Weights of a small GPT-style language model, trained from scratch on English Wikipedia.
Size: 8 layers, width 256, 4 heads of 64, MLP 704 SwiGLU, vocabulary 976, 6.96M parameters.
Each number is 128 + 32 x the weight over its row's rms, rounded and kept within 0 to 255. Layers, rows and columns count from 0. The size above them is the row's rms in percent of the matrix's.

# layer 3 attention query, 256x256, rms 0.165, rows 83-96, columns 0-255
size [ 94 105 109 110 110 110 108  92  93 103  97 111 105 113]
[[144 156 122 150 141 137 156 148  97 153 177 114  80 146 159 105 110 160 145  99 111 157 130  91 170 144 113 106 131 160  90 179 135 155 148 166 130  61  79 121 139 156 100  84 148 134 153 171 126 133 240 146 135 110 119 166 183 201 123 102  90 140 142  78 165 124 130  93 145 111  90 118  87 121 108 191 129 113 149 200  93  95 150  51  91 145  93 107 125 137 162 117 158 135 126 155 155  98 129 133 145 106 144 156 129  92 122 135 188 144 132  41  84 125 101 135 139 127 119 147 189 134 176 109  85 152 151 144 147 149  95 162 102  96 127 153 124 103 124 178 139 129 129 175 121 134 115 157 109 175 132  76 182 137 111 109 176 138 185 100 153 105 139 154 157 108 119 139  93  69  92 142 132 107 106 118 164  95 159 102  96  70 179 179 168 106 116  87 176 156 110 157 134  59 141 118 111 174 129 138 132 101 140  66 170 100 170 131 181 111  98  97 102 118 109 159 106  75 146 129 121 136 110 119 132 167 109 155 147  99  99  74 123 116 115 157  80 153 108  95 121  83 177   2 121  69 141 144  74  65 132 141 119 143 148 113]
 [143  94  99 161 142 166 192 159 119 140  97 120 135 126 134 159 137 121 162 129 118 171 234  93 124 110 141 178 129 152 175 153  92 137 101 123 177 113 123  86 117 125 143  77  94 125 123  45 145 183 134  99  58  66 150 129 167 104 181 110 122 139 182 130 179 151  61  86 123 153 181 132 145 102 170 156 186 138 124 124 129 100 147 146 124  96 131 146 107  97 160 141 115 148 147 120  98  77 139  66 138 153 143 188  81 131 125 121 164 125 177 110 117 137 154 136  44 194 134  55  97 101 197 157  65 128 116 119 114 156 129 117  90 129 100 127 178 155 118 136 134  98 141  77 102 134 134 112 133 120 163 123 139  88 122 154 104 164  97 167 167 159 132  98 137 103 177  94 144  90 106 161  98 194 131 148 136 137 131 121 142 110 183 163 130  87 119 158 153 161 150 190 112  75  77  95 189 155 140  93 131 169 137 148 114  94 132 123 106 117 159 122 141  98 175 160 147 130 109 182 118  96  99 163 105 110 174 131 123 134 105  99 171 170  87 137 107 132 177  85 166  93  81 153 169 123 135 132 201  82 177 152 138  85 149 167]
 [129 138 147 159 105 177 119 113 161 151 135 134 109  62 139  95 101  93 138 106 151 150 155 136  38 141 164  91 135 101 143 105 163  48 104 156 128 174  93  96 112 123 108 167 125  92  77 125 123 111 148 163 158  95 104 117 156 149  45 113 113 115 177 146 157 151 108 123 128 129 126 157 154  93 122 108 108 110 128 160  95 106 102 117 130 116 105  55 140 116 192 119 118 166 151 155 111  70 144 123 118 127 173 161 125 177 123 194  93  92 114 113 138 149 121 119 137 135 186  85 166 114 160  87 155 134 152 146  88 154 107 174 158 116  70 133 147  87 145 125 114 131  58 157  89 108 138  35 139 113  86 136 173 124 136  85  93 104 110 166 160 155 122 116 189 121 101 115 138 136 107 173 138 153 138 148 131  82 122 141 116  82 184 152 116 209  99 115 130 149 175 207  99 115 156 139 141  74 107 196  99 110 156 139 163 139 122 125  96 169 151  83 128 110 117 121 117  86 143 117 151 122  84 118 178  60 122 179 164 170  57 146 156  70 116  93  80  57 145 151 176 104 111  69 157 160  94 144 127  95 153 150 180 112  99 160]
 [155 144 130  79 111 103 182 131  86 165 158 174 162 127 115 130 137 132 147 118 156 151 162 107  89 171 135 134  76  78 107 161 116 107 123  80 114  88 148 138 100 133 106 176 137 111 193 155 119 135 159 182 132 141 151 156  81 208 173 160 117 100 152 173 111 172 120 121  90 135 140 108 212 133 112  75 141 156 114 120  64 148 150 147 183  77  86 146 102 112 136 140 140 145 132  93 114  80 137 198 185 186 141 104 111 136 167 119  95 133 138 145 130 125 129 131 183 110 130 104 134 106 122 148 109 115 112 189 159  88 177 111 114  90 143 156 111 143 164 116 143 111 125 111 136 200 165 106 149 122 143 195 160 146 117 176 167 126 120 137 184 136 168  83 189  84  94 160 114 145 126 116 104 153 147 178 162 134 121 192 166 183  96 133 137 142 114 159 166 136 117 105 197 144  98  80 129  67 153 128 142 160  97 116 153 137 115 131 154 134 140 140 117 111  99  81  60 113 118  91  71 149  64  90 153  99 116 189  82 168 152 196 114 151 146  61 146 108 153  58  78 143 167 178 129 160 122 142 105 155 121 143 194 102  98 102]
 [177 119 179  95 114 114 147 114  77 115 102 127 100 166 151 148 157 219  82  98  92 109 164  97 152 121 105  98 166 110 230 154 107 163 122 173 133  95  91 170 153 140  86 133 121  92  84 142  89 102 147 103 153 103 142 126  83 131 117 116 107  99 187 129 139 165 206 151  82 114 184 137  89 126  79 157 161 128 129 133 124 156 155  71 171 172 119 101 126 167  88 123 101 198 137 152 140 168 141  76 182 140 137 131 184 141  74 163 107  98 128 133  85 132 150 130  87 109 138 143 133  90 161 130 157 105 166 161 118 124 182 194  99 135 131 109 138 150 108  85  98 116 109  94 146  76 172 109 136  97  97 130 105 101  90 140 169 122 168 151  99 122 137 147 113 133 110 110 110 179 111  83 138 114 165  71 111 113 155 179 115  66 184  81 132 152 105 124 141 116 137 120 194 154 148  54 118 183 129 103  83 147 111 151 141 126 125 103 117 127 140 116 149 145 153 124 166 110 173 113 140 164 114 116 109 211  97 123 161 201 124 162 113 119 122 153 151 110  98 114 107 100  77 117 168 170  65 138  91 176 159 108 106 111  93  46]
 [142  93 141 174 160  99 140 151  93 103 105 125  87 104 161 108 151 163 148  75 118  78 141  66 154 148  58 113 121 115  92  95 224 165 159  75 117 143  66 103 113  86 137 145 177  92 110 193  56 166 207 163  92 128 110 171 128 143 138 126 167 155  74 123 117 127 169 175  90 163 121  93 122 154 147 120 178 123 106 168 120 108 205 154 137 131 138 111  99 117 127 121 130 128 179 101 164  82 115  97 174 118 142 127 145 124 120 109 113 122 127 177  92 114  59  90 121  88 161 160 139 118 120 167 115 188  91 142  73 139  90 139 129 133 143  95 132 106 143 104 141 160  95 125 110  81 151  82  69 103  59 136 102 157 131 118 121  92  75  91 117 103 132 111 185 102 106 166  80 162  96 114 113 136 125  71 154 149 147 190 149 111 135  62 167 136 107  93 114 124 112 155  81  72 159 126  79  78 128 130 157  91 112 111 108 194 163 120 126 107 120  99 143 146 147 169 107 182 128 116 120 133 123 143 117 129 135  71  89  96  73  97 111 146 116 111  89 190 168 156 103 142 126  92 151 146 121 107 155 148 135 149 174  53  85 117]
 [118  94 115 156 145 115 128 164 161 124 119 110 188 121  79 103 116 111  91 169 130 198 214 173  79 113 105  77 161 105 105 125 166  83 107  84 131 147 158  30 112 172 113 101  98 155 151 134  99 100 170 152 163  89 121 174  92 163 103 132 132 120 118  75 118 111 105 119 139 155 115 171 170 188 193 178 172 134 155 147  89  96 127 105  74 120 120  80 136 137  78 159 101 136 139 116 137 137 149 159  86  86 115 156 100 109 181 132 137 144 135 110 131 163  95 140 199 153 131 117 125 143  88  90 104 106 117 152 112 117 136 173 138 111 168 173 206 176 152 134  81 120 154 151 106 140 165 135 110 130 124  77 143 197 117 118  97 115  68 169  66 151 106 117  99  39  87 129 162 177 143 143 107 154 136 158 136 111  86 163 110 132 144 138 142 121 101  97  73 135 121 116  67 185  85 111 174  93 119 116 192  75 117 207 101 165 122 116 135 139 155  80 125 170 111 106 127 130 131 164 182 121 100 144  97 125  91 116  78 156 140 141 152 120 118  77 128 143 158  98 130 155  99 180 169 116  87 149 119 143 129  64 114 150 116 113]
 [154 141 105 178 115  24 153 156 163 145 103 125 147 145 139 114  87 151  58 132 108 158 107 145 122 157 145 153 136 152 112 178 118 126 130 125 135  95 185 128 104 132 104  92 108 146  71 153 144 145 102 148 118  86  66 118  81 180  97 167 171  41 154 125 153  94 185 116 161  76  89 136 133 120  99 166 112 139 159 145 111 113 164 119 122 114  94 142 107 143 136 123 172  93 133 132 152 104 111 111 150 187  99 118 125  74  66 152  46 144 163 116 127 117 145 117 181  88 117 157  57 122 117 202 131  85  92 121 198 128 188 100 146 152 113 161 150  82 175  98 144 148 141 148  71 127 168 155 105 172 124  88 123 146 109 145 114 207 158  80 141 125 137  55 139 168 161 228 125 102 195 156  91 105 110 112 127 129 135 114 113  95 178 131 110 138 119 127 127 117 196 115 105 122 135 167 144 124  89 200 154 149 102  92 119 103 155 136 123  55  97  87 103 138 125 115 109 135 143 133 119 126 147 121 124 128 121 155  81 163 114 106 143 151  79 152  86 148 174 181 138 155 122 134 181 156 174 118 130  93 119 137 188 149  97 100]
 [122 100 140 125  93 133 188 122 112 179 153 156 120 139 116 140 132  58 159  92 187 128 145  98  70 144 173  85 164  99 170  94 137 143  82 152 152 107 108 209 144 116 184 119 170  97  86 108 154 108 196 178 149 139 136 130 116 154 118 179  92 151 128 142  78 196 142  73 127  90 123  97  87 121 120 187 136 152 157 136 101 166  99 178 118 128 147 131 160 122 120  82 100 145 139  92 148  72 113 107 100  60 151 151 139  41 148 170  91 139 128 108 154 123 167 189 193 183 133 116 164 184 123 124 122 129  97  95 148  96 139 158 133 141 176  81  75 137  90 125  78 144  97 129 124 115 128 151  98 167 177 112 106 111 136 140 133 126 121 147 128 143  68  91 172 163  91 110 108  99 128 143 188 152  91 169 111 109 100 213 107 138 118 152 157  97 116  74  99 113 109 108 126 110 140 150 146 164  96  72 155 140 125 116 105 127  98 164 187 132 164 205 105 121 162  69 125 160 102 153 152 153 126  83 133 144 133 133 154 153 103  91 145 153 121 106  82 191  86 119  88 106  74 113 142 158 131 128 110 192  94 110 120 174  84 125]
 [172  56 131  89 134  97  80  83 126 149 139 139 157  96 161 125 112 123  96 162 149 124 154 103 162  86 117 106 109 123 124 177  80 142 133 164 100 135 145 113  41 129 113 144 117 127 129  80 176 124 103 119 127 114  81 152 109 154  98 121 132 108 149 145 164 130 143 118 108 144 136 102 123 187 144  31 104 116 140 121 138 103 145  99 151 120  83 116 138 106  98 130 222 155 156 124 181  92 114 201 123 114  74 146 165 149 117 175 154 134 131 112 118 163 124 128 161  84 108 166  83 124 138 148 146 114 183 152 148  93 154 105  96 118 118 152  96 157  91 110 123  83 161  85 170 124 206 115 120 173 152 140 139  99 111 182 154 129 206 117 122 150 146 149 137  73 181  83  98 119  99 191 158 137 156 121 126 124 100 132  83 108 162 114 100 123 132  83 108  79  84 132  99 150 108 114 152 118 105 134 125 125 149 170 187 135  69 161 109 170 111  83 189 133 134 134  75 173 175 113 173 111 146 105 194 170 178 130 177 152 158 132 138 114  81 174 100 120 115 112 138 101 143 152 141  44  98 115  94  66 141 121  44  82 200 119]
 [161 139 152 169  87 133 115  63  68 141 120 123 113 115 135 129 160 134  88  90  84 134 153 102  82 186 114 184 116 189 105 130 136 116 108  95  77 137  81 104 146 108 155 142 168  97  75 124 150 101 149 104  85  99 119 110 178 103  65 129 149 126 118 122 110 148 149 187 198 153 138 129 131 107  99 117 194 123 160 104 156 122  96 151 172 144  98 136 170  93 132  93 156 127  94 128 139  48 121  87  54 136 169  73 123 130 124 173 142 139 184 140 187 101 151 173 204 150 136 112 124 127 115  69 151 141 123 109  93 149 127 148 202 145 125  83  66  72 110 121 133 141 111 198 108 155 105 140  89  98 156 112  75 138 122 140 175 100 149 152 105 174  87 105 153 141 167 128 197 120 189 163 150 104 173 140 174 139 161 126 160 157 130 183 112 173 156 126 110 127  78 110 152 139 104 161  85 144  59 128 103 134 111 143  94 117 115 162 108 149 114 142 181 137 181 169 153 116 124 184 143 133 101 103 133 154 101 157 109 137 145 113  43 133 102 129 162 150  70  86 153 149 113 132 131 107 183  97  87 151 167 145  71 135 142 168]
 [118 140 152 110 136  97 170  78  91 125 143 140 159 128 146 105 122  96 126 102 106  63 103 115  79 117 120 129 133  98 136 151 123  99 117 122 129 103 164 158 142 115 120 173 139 134 103 118 157 145 150  86 148 149 216  98 163 125  89 138 125 145 140 153 112  67  93 113 102 121 120  97  86 186  83 114 174 111 157 155 143  54  57 186 162 131 125 125 125 161 166 125  64 137 139 122  67 124  84 148 173 153 175 117 134 144 141 160 129 111 158 109 114  63 149  73 159 167 158  93  81 127 149  99  96 180 168 140 197 118 107 190  67 104  62 109 160 137 148 115 114 120 144 159 155 125  89 130 206 161  98 150 117 133 148 164 144 117 103 154 128 143 108 146 172  90 164 217  51 145 111 131 116 100 140 188  92  70 102 107 151 184 161 116 201 117 144 136 105 124 109 213 140  60 138 150 123 150 117 108 166 122  94 108 160 144 138 202 140 150 131 138 104  87 156 102  67  98 100 154 145 130 132 130 162 173 115  92 138 130  78  94 139 144 104  83 112 103 144 137  87 185 106 106 104 134 126 120 158 151 126 144  79 113  58 151]
 [128 139  99 136 161 122  71 127  69 118  94 164 183  84 123 169 114  64 108  83 102 127 180 163 114 186  63 174 127 125 122 141 175 134  84 114  99  99 152  97 113 109 108 137 138 156 129 110 139 114 146  99 202 105 161 158 120  34 135 139 161 125 168 183  99 148 123 136 103 153 132  90 183 164 105 108 146  75 148 134 113 146  92  96 124 151 134 137 107 100 129 115 115 163 133 161 132 166 137  92 124 161 130 147  95 176  56  93 133  77 112 135 172 101 118 143 101 138  60 103 159 147 114 142 121 174  67  97 206  78 131  79 118 167 112  86 138  81 191 152 191 164 144  87  92 110 111  60 137 111 124 108 112 116 117  89 127 117 132  39  99  93 148 134 101 151 143 168 102 208  95 191 112 125 197 102  92 113 187 152 119 111 161 187 137 109  88 165  84 129 126 151  92  89 190 144 145 160 127 148 143 145 126 115 100 123 138 116 129 154 130 118 116 138 106  92 136 188 133 136 146 169 104  97 144 100 112  98  91 128 114 136 107 115  82 118 160 142  77  91 109 179 151 186 121 161  87 128 138  75 161 130 153 147 111 119]
 [158 133 189 130 200 203 171 159 140 151  65 143 145 119 112 146 125 155 163 128 116  95 149 177 103 170 109 176 152 159 130 177 208  96 139  94 123 150 133 131 199 169  89 149 180 191 108 100  74  36 114 154 177 151 149  82 112 148  95 131 167 153 137 149 152  89  95  84 166 110  74 121  71 114 168 149 112 135 121 141 151 149 167 155  45 103 159 115 166 169 142 143 124  55 174 143  58 106 132 103 138  83 168 102  78 138 102 171 100 128 118  80 113  97 101 131 160 112 167  92 133 104 128 100  97 147 147 146 191 175 112  77 120 101 164 151 104 114 114  96 169 134  85 155 112 145 159 103 146  67 124 102 112 141 101 133 139 118 138 143 131 122 151 115 134 139 125 123 155  93 164  95 114 141  93 127 166 116 159 190 159 136  73 108 177 139  99 148 124 161 160  98 109 147  83 134  81 146  82 111 126  93 105 173 176 168 149 117 114 174 142 138 102 120 169 123  83 122 143 147 139 105  88  84 135 132  60 179 122  94  86 114 115 149 132 104 135 100 162 121 131 132 136 134 113 147 160  61 197 118 100 149  93 141  96 105]]
# layer 3 attention key, 256x256, rms 0.152, rows 83-95, columns 0-255
size [104 110 114 102  97 109 110 105 100 100 106 104 103]
[[114 151 157  89 152 105 112 122 168 138 137 113 102 119  93 190 142  79 116 202 147  69 112  90  82 141 107 216  73 110  80 188 153 158 149 122 119 152 155 155 152 126 168 130 112 123 151  44  82 105  89 157 160 180 125 158 113 157 124 161 101 174 130 154 117 146 144 115 135 118 161 109 137 140 146 120 124 130 144 108 112 169 159 129 151 135 127 106 156 125 140 138 131 153 151 129  61 138 144 159  99 166  67 122 110 107 132 131 156 121 164 134 132  69 150 139 104 136 150 172 156 174  97 136 131 172 138 109 121 113 187 144 124 113  84 130 145 108 172 155 127 150  75 190 127 157 132 111 127 114 142 110 175 144 168 186 107 126 107 188  82 118 126 155  74 126 137 158 127 101 187 141 149 174  88 105 134  88 132 148 159  66 140 152  66 154 154 114 136 195 141 119 131 191 146  93  99  89 149 137 115 181  75 169  74 193 100 113 132 129 100 100 149 100 183 131  89 139 107 167 117 111  58 189 200 142 124 120 132 159 169 132 129 114 109  89 133 105  74 145 128 133 150  63 133 136 130  71  24 150 177 126  67 107 173 120]
 [ 80 147 171 145 156 158  73 120 135  89 182 110 165 150 121 104  84 146 108 117 136 159  73 128 148 100 177 143 174 108  99 101 204 123 109 178 133 115 181 113 140 104  98 111 124 132 186 148 127 107 116 126 125 191 133 143 164 141 125 141 168 145 114  88  93 145 162 147 130 104 136 107 185 137 121 133 143 146 115 114 161 149  76 169  92 181  83 107  43 150 137  96 144 122 108 128 143 134 157  94 180  85 173 181 165 161 179 157 172 104 120 138 159  87 144 106 142  48 111 118 138  99 106 145 113  92 158 160 144 104 129 153 104 150 174 140 174  85 124  84 143 108 141 158 120 180  71 120 166 185 124 180  84 149 128 233 191 182 147 155 146 136 170 101  98 113  98 133  76 113 113 145 178 141 171 120  94 152 121 136  96 142  94  97 136 160  76  91 191 132 154 109  84 145  96  72 133 106  82 153 144 114 137 104 100 143 147 159 147 118 115 148 136 130 184 136 108 116 169 138 154 113 129 153 150 176 147 119 109 131 152  72 165  43 186 140  81 135 158 142 114 156  89 125 118 121  68 139 157 176 116 197 135 145  85 139]
 [ 92  96  77 144  95 138 118 172 153  67  82 109  88 130 122 201  66 109 144 104 147 126 164 118 176 163  74 126 158 105  86  98 137  73 112 164 137 110 157 172 165 131  97 126  82 129 126 172 139 134 157 190 130 104 187 148 109 175 126 116 107 125 117  96  90 171 129 136 144 157  95 164 125 159 140  84 106 177 122 153 111 144 161 138 117 137 131 212  96 111 127 179  62 102 190  96  86  66 172  37 113  77 162 140  97 100 137 115 112  69  99 148  82  88  93 124  98 104 122 174  99 100 103 138  72 123 129  38 210 144  97 145 118 139 115 138 171 102 148 129 153  97 111 126 155 187 156 110 130 116 132 116 142 137 163 137 131 116  48 105 118 132 120 138 170 115 142 192 187 116 144 130 132 145 146 155 149 157 116 103 135 147 145 137 102 157 145  92 140 107 108  92 162  97 123 133 158 121 128 120 171 104 153  97 122 102 145 145 165 176  98 118  82 163 125 147 121 167  97 101 131 141 114 144 115 166 194 199 157 147 155 209 151 110 114 173 151 137 155 121 123 160 103  81 134 167  75 110 120  95 101 126 191 108 119  84]
 [136  74 155  84  89  99 114 156 157 112 103 139 119 119 141 142 107  61 143  99 104 100 126 170 148 122 139 105 112 134 109 150 101 173 142 109 157 137 142  89 110 101 128  93 148 191 164  92 126  37 147 118 191  81 177 150  98 130  91 122 196 118 129 135 156  99  73 171 139  99 125 155 116  57 170 124  95  84 158 118 117 122  72 111 100 122  69 168 181  85 169  92 115 116 153 169 125 119 136 128  69 147 177 132 155 148 126  96 148 100 109 143 153 155  91  98 219 172  77 168 126  93 132 101 192 104 165 114 140  87 135 105 121 144 163 128 130 154 141 120 155 157 152 131  92  44 133 107 150 148 143 187 143 136 162  65 152 116 100 129 124 134 133 125 180 129 145 122 105 152 115 148 132 190 138 243 151 143 113 157 160 117 151 155 124 128 108 135 178 153 173  92 180 113 156 103 156 141 103 156 149 104 112 110 186 169 118 162  86 106 192 145 128 139  78 128 155  97 159 146 129 115 171  63 141 110 129 183 125 100  73 157 129 144  70 148 100 139  75 132 112 135  86 143  91 164  90 107 140 149 115 176 140  79 122 170]
 [ 94 111 144 142  69 124 143 126 149 132 167 171 164 124 144 143 106 176 143 142 156 122 138 129 129 161  98 115 100 199 209  94 139 101 168  88 152 156 126 132  98 160 157 109 143 122  94  82  91 156 147  85 158 100 143 128 164  81 117 141  91  60 132 121 145 101  74 160  85 145 154 164 113 180 103 146 153  96 136 142 158 110 143 128 181 164  66  97 162 156 156 157 130 136  51 113 119 140 117 117 154 131 139 134 135  96 138 163 188  65 181 118 166 102  68 133 145 147 101 171 138 163 135 134 134 115 141 153 171  87  83 129 118 128  93 133 160 158  49  69 183 123 154 171 102 178 125 128 138 151 122  73 154 153 121 111 164 114 161 135 131 135 106  85 125 141 151 145 118 125 111 143 173 190 107 110 147 134 179 126 100 145 184 185 115 131 134 129 125 176 149 133 118 168 170  39 132 136 157  61 171  92  91 106 183 141 143  86 178  70 139 134 126 144 148 133  95 139 139 166  91  79 166 184 145 134 176 155 107 140 110 105  70 190 167  88 188 155 125 173 115 105 140  94  93 124 173 145 110 177 172 176  76  94 116 141]
 [167 166 146 180 113 126 192 144 127 132  75 135  96 150 174 132 126 114 116 104 137 144 120 143 126 126 152 116 125 180 148  87 128 124 125 137 136  85 164  87  92 144 155 165 172  81 176 156 156  83 106 127 161 104 152 165 142 179 159  94 162  85  92 149 144 121 138 180  68 101  92 175 146 112 149 113  60 110  86 102 202 102 187  98 100 119  88 129 101 100 114 119 124  95 111 100  76 109 129 161 156 161  96 146  95 130 114  82  92  62 122 184 160 136 124 150  74 121 142 174 184 117  96 139 147 161 103  96  68 122  98 127  93 125 102 153 112 154 133  81 146 140 119  74 100  94 115 159 113 103  87  97 120  93 141 105 166 150  81 113  97  71 133 107 143 137 116 174 149  61 136 191  71 143 185 120 131 109 133 135 124  92 151  55 111 125 133  97 114 129 141  98 104 166 170 159  84 104 142 162 131 156  97 170  82  83 148 107 150  96 175 121  94 136 179  58 136 160 125  94  68 129 126 158 102 109 139 139 145 133 168 116 149 106  78  88  93 113  68 159 133 105  62 120  92 187 130  82 110 135 179 105  82 199 174 129]
 [141 126 120 132 166 174  98 141 164 158 122 132 109 108  93 123 111 121 106 138 169 135 139 125 105 134 147 138  92  98 176 109 142 114 124 144 122 122 100 163 125 133 103 142 153 115 114  91 124 154 141 127 125 182  85  92  43 160 114  96 143 143 129 113 152  66 117  67 130 143 113 159 157 171  82  86  89  80 147  97  89 122 129 155 121 179 152 172  84 141 129  95 103 130 133 122 112  77 171 152 151 158 158 151 134 108 113 148 135 129 108 153 103 152  93 130 158 130 135  82 109  59 116 104 160 115 117 126 131 147  93 132 109 112 144 100 118  75 101 168  87 131 133 123 158 124  74 148 167 118 136 127 130 161 149 124  84 158 116 144 160 168 189 133 185 129 169 136 128 122 144 118 169  93 200 131  83  57 127 109 155  64  76 121  90  92  91  95 148 131 150 111 157 123 118 142 118 164 157 116 173  84 138 106 143 107 162  56 159 152 166 128  63 126 172 145 117 132 106 173 130 195  68 125 172 230 161  99 163 195 152  53 130  48 139 188  96  55 148 160 144  98 135 135 170 120 128 131  72 207  73  47 129  95 117 104]
 [102 106 149  98 132  71  83 148 161 150 146  89  90 143  80 126 132 175 113 151 156  92 185 129 129 166 124 110 106 127 148 125  68  58 107 128 118 124 147 148 166 138 120 165 119 168 136 123  46 129 111 165 186  70 131 135 115 129 104  84 131 105 130 111 167  44 120 129 137 134 139 101 150 129 140 126  45 110 108 121 125 132 159 105 118  88 131  87 139 102 137 186  92 204 116 125 116  94 133 121 104 151 136 109 104 171 131 134 150 179 170 102 115 214  98 125 161 157  76 122 147 112 134 214 136 166 135 118 144 122 128 137 114 118 158  98 197 139 121 165 147 114  65  94  80 171  84 142 127 158 102 108 126 120 120  77 132 134 135 172 153 136  98 184  93 154 150 151  26 118  86 151 125 157 162  96  71 162 132 149  86 110 131 110 179  87 182 145  85  93 209 148 102 136 126  98 139  95 124  81 110 125 100 152 147 120  90 116 142 109  93 124  87 151 163  73 127  78  94 194 130 130  72  92 157 151 121 117  86 165  94 125 133 125 137  98 192 168 119 155 127 119 112 132  98 122  93 153 144 182 154 135 115 139 215 158]
 [ 89  71 128  90 125  98  91 130 101 124  69 117 103 170  80 101  64 123 152 156 171 116 144 221 116  93 113 107 135 147  74 168 126  91 116 135  97 133 113  70 171 123 117 109 123 174  85 158 146 136 157 112 139 154 191 158 138 173  74 133 144 139  25 114 120 176 147 118  76  71 145 165 118 166 115 109 145 136 105 107 118 153 147 121 113  99 175 153 157 149 129 217 132 124 121 132 146 199 167 127 159  80 139  89 148 131 133  97 172 177 137  69 177 151 125 131 101 114 127 166  93 175 131 134 215 139 172 168  89 180 155 164 102  71 127  73 160 120 119 140 159 123 167 107 129 163  82 125 134 146 148 119  89 115 146 117 106 153 195 108 113 133 177 168 107 138 204 100 125  49 111 128  66 145 106  90 126 142 115 128 198  92 117 102 169 165 115 109 103 123 130 129 143  91 111 133 119 173 134 108  89  89 145 141 153  69  64 162 141 127 134 128 150 142 146 157 160 144 151 135 121  98 131 124 139 114 109 120 170 126  90 138 138 144 173 169 148 114 107 162 120 137 153  87 138 103 176 160  90 102  77 148 142  88  93 174]
 [135  84 158  54  97 123 109 140 136 142 106 114 144  57  58 162  86 138 140 170 164 109  74 142 106 117 115 120 163 107 131 148 111  92 140 170 111 119 131 108 140 169 123  62 105  99  59 135  94 171 136 141  97 150  92  87  98 137 109 212 167 138 134 165 135 129 150 164  71 129 126 136 109 128 200 144 142 117 150 142  87 164  76 118 141  81 111 187 179 122 107 133 117 152 123 105 143  86 102 103 117 154 126 114 115 120 128 111 111  77 156  61  88 151 138 135 162 117 122 173 127 141 103 131 128 172 132 186 110 112 163 134 126 123 145 103 117 110 162  80 118  73 113 136 122 158 125  94 139 142 168  87 130 121 130  95 165 107 155 167 142 143 138 156  95 114 175 111 140 128 175 145 120 122 173  91 119 140 113 143 115 167  73 143  22 107 181  86 193  94 147 137 126 226 144  47 162  45 157 116 149  91 161 136 118 111 147  88 161 153 159 128 179 174 118 102 148  78 121  65 153 175 131 125 152 107 153  96 137  63 189 131 104 119 127 107 128 130 173 153 137 154 183 131 146 127 168 133 125 139  73 175 143 176 162 167]
 [ 78 134  98 109 138 129 120 108 153 125 155 164 154 184 105 172 157 174  91  90 106  81 123 174 148 111  60 141  95 170 170  99 174 127 141  54 185 122  90  66 185 168 135 122  83 219 116 147 169  70 132 108 165 129 128 173 163 174  90 109 145 175 150 134 126 129 161  66 134 177 181 102 157 131 119 147 149 186 108 117 105 146 136 170 164 140 114 137 122 156 145  96 110 101 116 139 123 141  66  71  88 143  99 103 197 134 113 105 125 171 169 140 113 128 135 115 137 119 150 109  74 137  91 128 115 135 126 140 166 107 109 139 140 105 164  87 105  80 157 104  49  76 156 110 136 153 134 138  93 162 110  93 159  75 150 124 179 150 142 101  92  95 129 105 154  97 136 176 127 162  80  83 108 101 133 124 181 161 126 103 108 152 138 117  94 160  78 172 101 202 120 153 119  70 123 153  97 172 146 170 130 112 155 119 146  89  74  97  79 125 104 111 109 111 133 118 110 100  95 133 123  69 133 120 105 114 140 110 107 145  80 113 117 118 150 120 125  81  66  95 176  51 150 133  91 149 123 184  99 119 152  41 132 153 114 121]
 [ 66 148 121 172 113 124 130  93 180 112 123 131 117 109 130 115 100 151 133 121  95 142 109 128  92 147 140 147 167 117 124 153 142 172  65 128  97  88 161 175 152 162 161 173 124 116 156 107 147 117 166 156 172 104 103 129 143 119 135 145  95 102 143 110 133 130 116 123  90 123 136 164 135 120 135 133 108 108 116 148  78 147 171 134 140 178 188 114  65 117 166 117 109 141 103 124 161 117 104 101 104  74  97 186 129 111 154 137 158 105 152 127 137 124 109  99 110 122 143 178 165 164 161  70 113 127 122 181 122 161  57 142 111 192 177  94 115 179 194 149 134 203  70 177  83 114 167 108 207 200 134 108 137 107  79 153 119 112  96 144 149  94 151  72 163 166 124 109 175 127 129 116 130 170 109 130 166 131 145 129 151 141 100 125 143 114 140  98 155  98  85 120  82 137 125 142 114 133  40  87 187 202 112 158 102 145 154 217  68 151 168 118 122  93 129  80 122 166 143 112 162 111 156  94 119 159  62 118 168  83 105 151 108 168  90 200 152  87 145 129 155 151 119 128 110  73 169 142  89  44 171 137 108 100 169  80]
 [101 140 151 136 159 129 104 153 102 143 170 153  83  89  85  97  80 119 137  78 125 122 109 118 160 187 157  85 131 165 119  57 136  81 118 119 160 152 121 121 131 166 111 108 113 150 100 173 159 121 147  82  97 131 120 106  92 107  92  71  79 100 150 149  66 148 120 215 135  68 178 117  89 108 194 130  21  99  97 136 176  81 146 134 102 233 130 174 125  79 107 124 151 117 108 110 171 183 118  75 124 151 109  12 161 130 143 110 145 120  91 104 149 125 107 148  42 156 104 130  99 143 122  99  88 106 127 167 151 136 138 146  80 106 152 140 142 123  86 149 122  74 124 147 139 135 129 164 121 146 132 193 131 184 154 137  74 114 127 100  82 106  86  73 118 135 156 125  78 159 118 108 109  92 145 148 130 114 123 112 120 141 131 174  96 149  93 151 121  89 102 149 123 114  99 174  98  97  97  87 122 145 104  77 140 165 122 155 180 126 113 117 153 140 129 117  84 126 146 119 150  81  82  52 116  83 110 121 147  88 142 118 110 195  97 146 128 117 132 129 138  81 152  90 114 110 139 127 145 127  95  82 130 181 139  86]]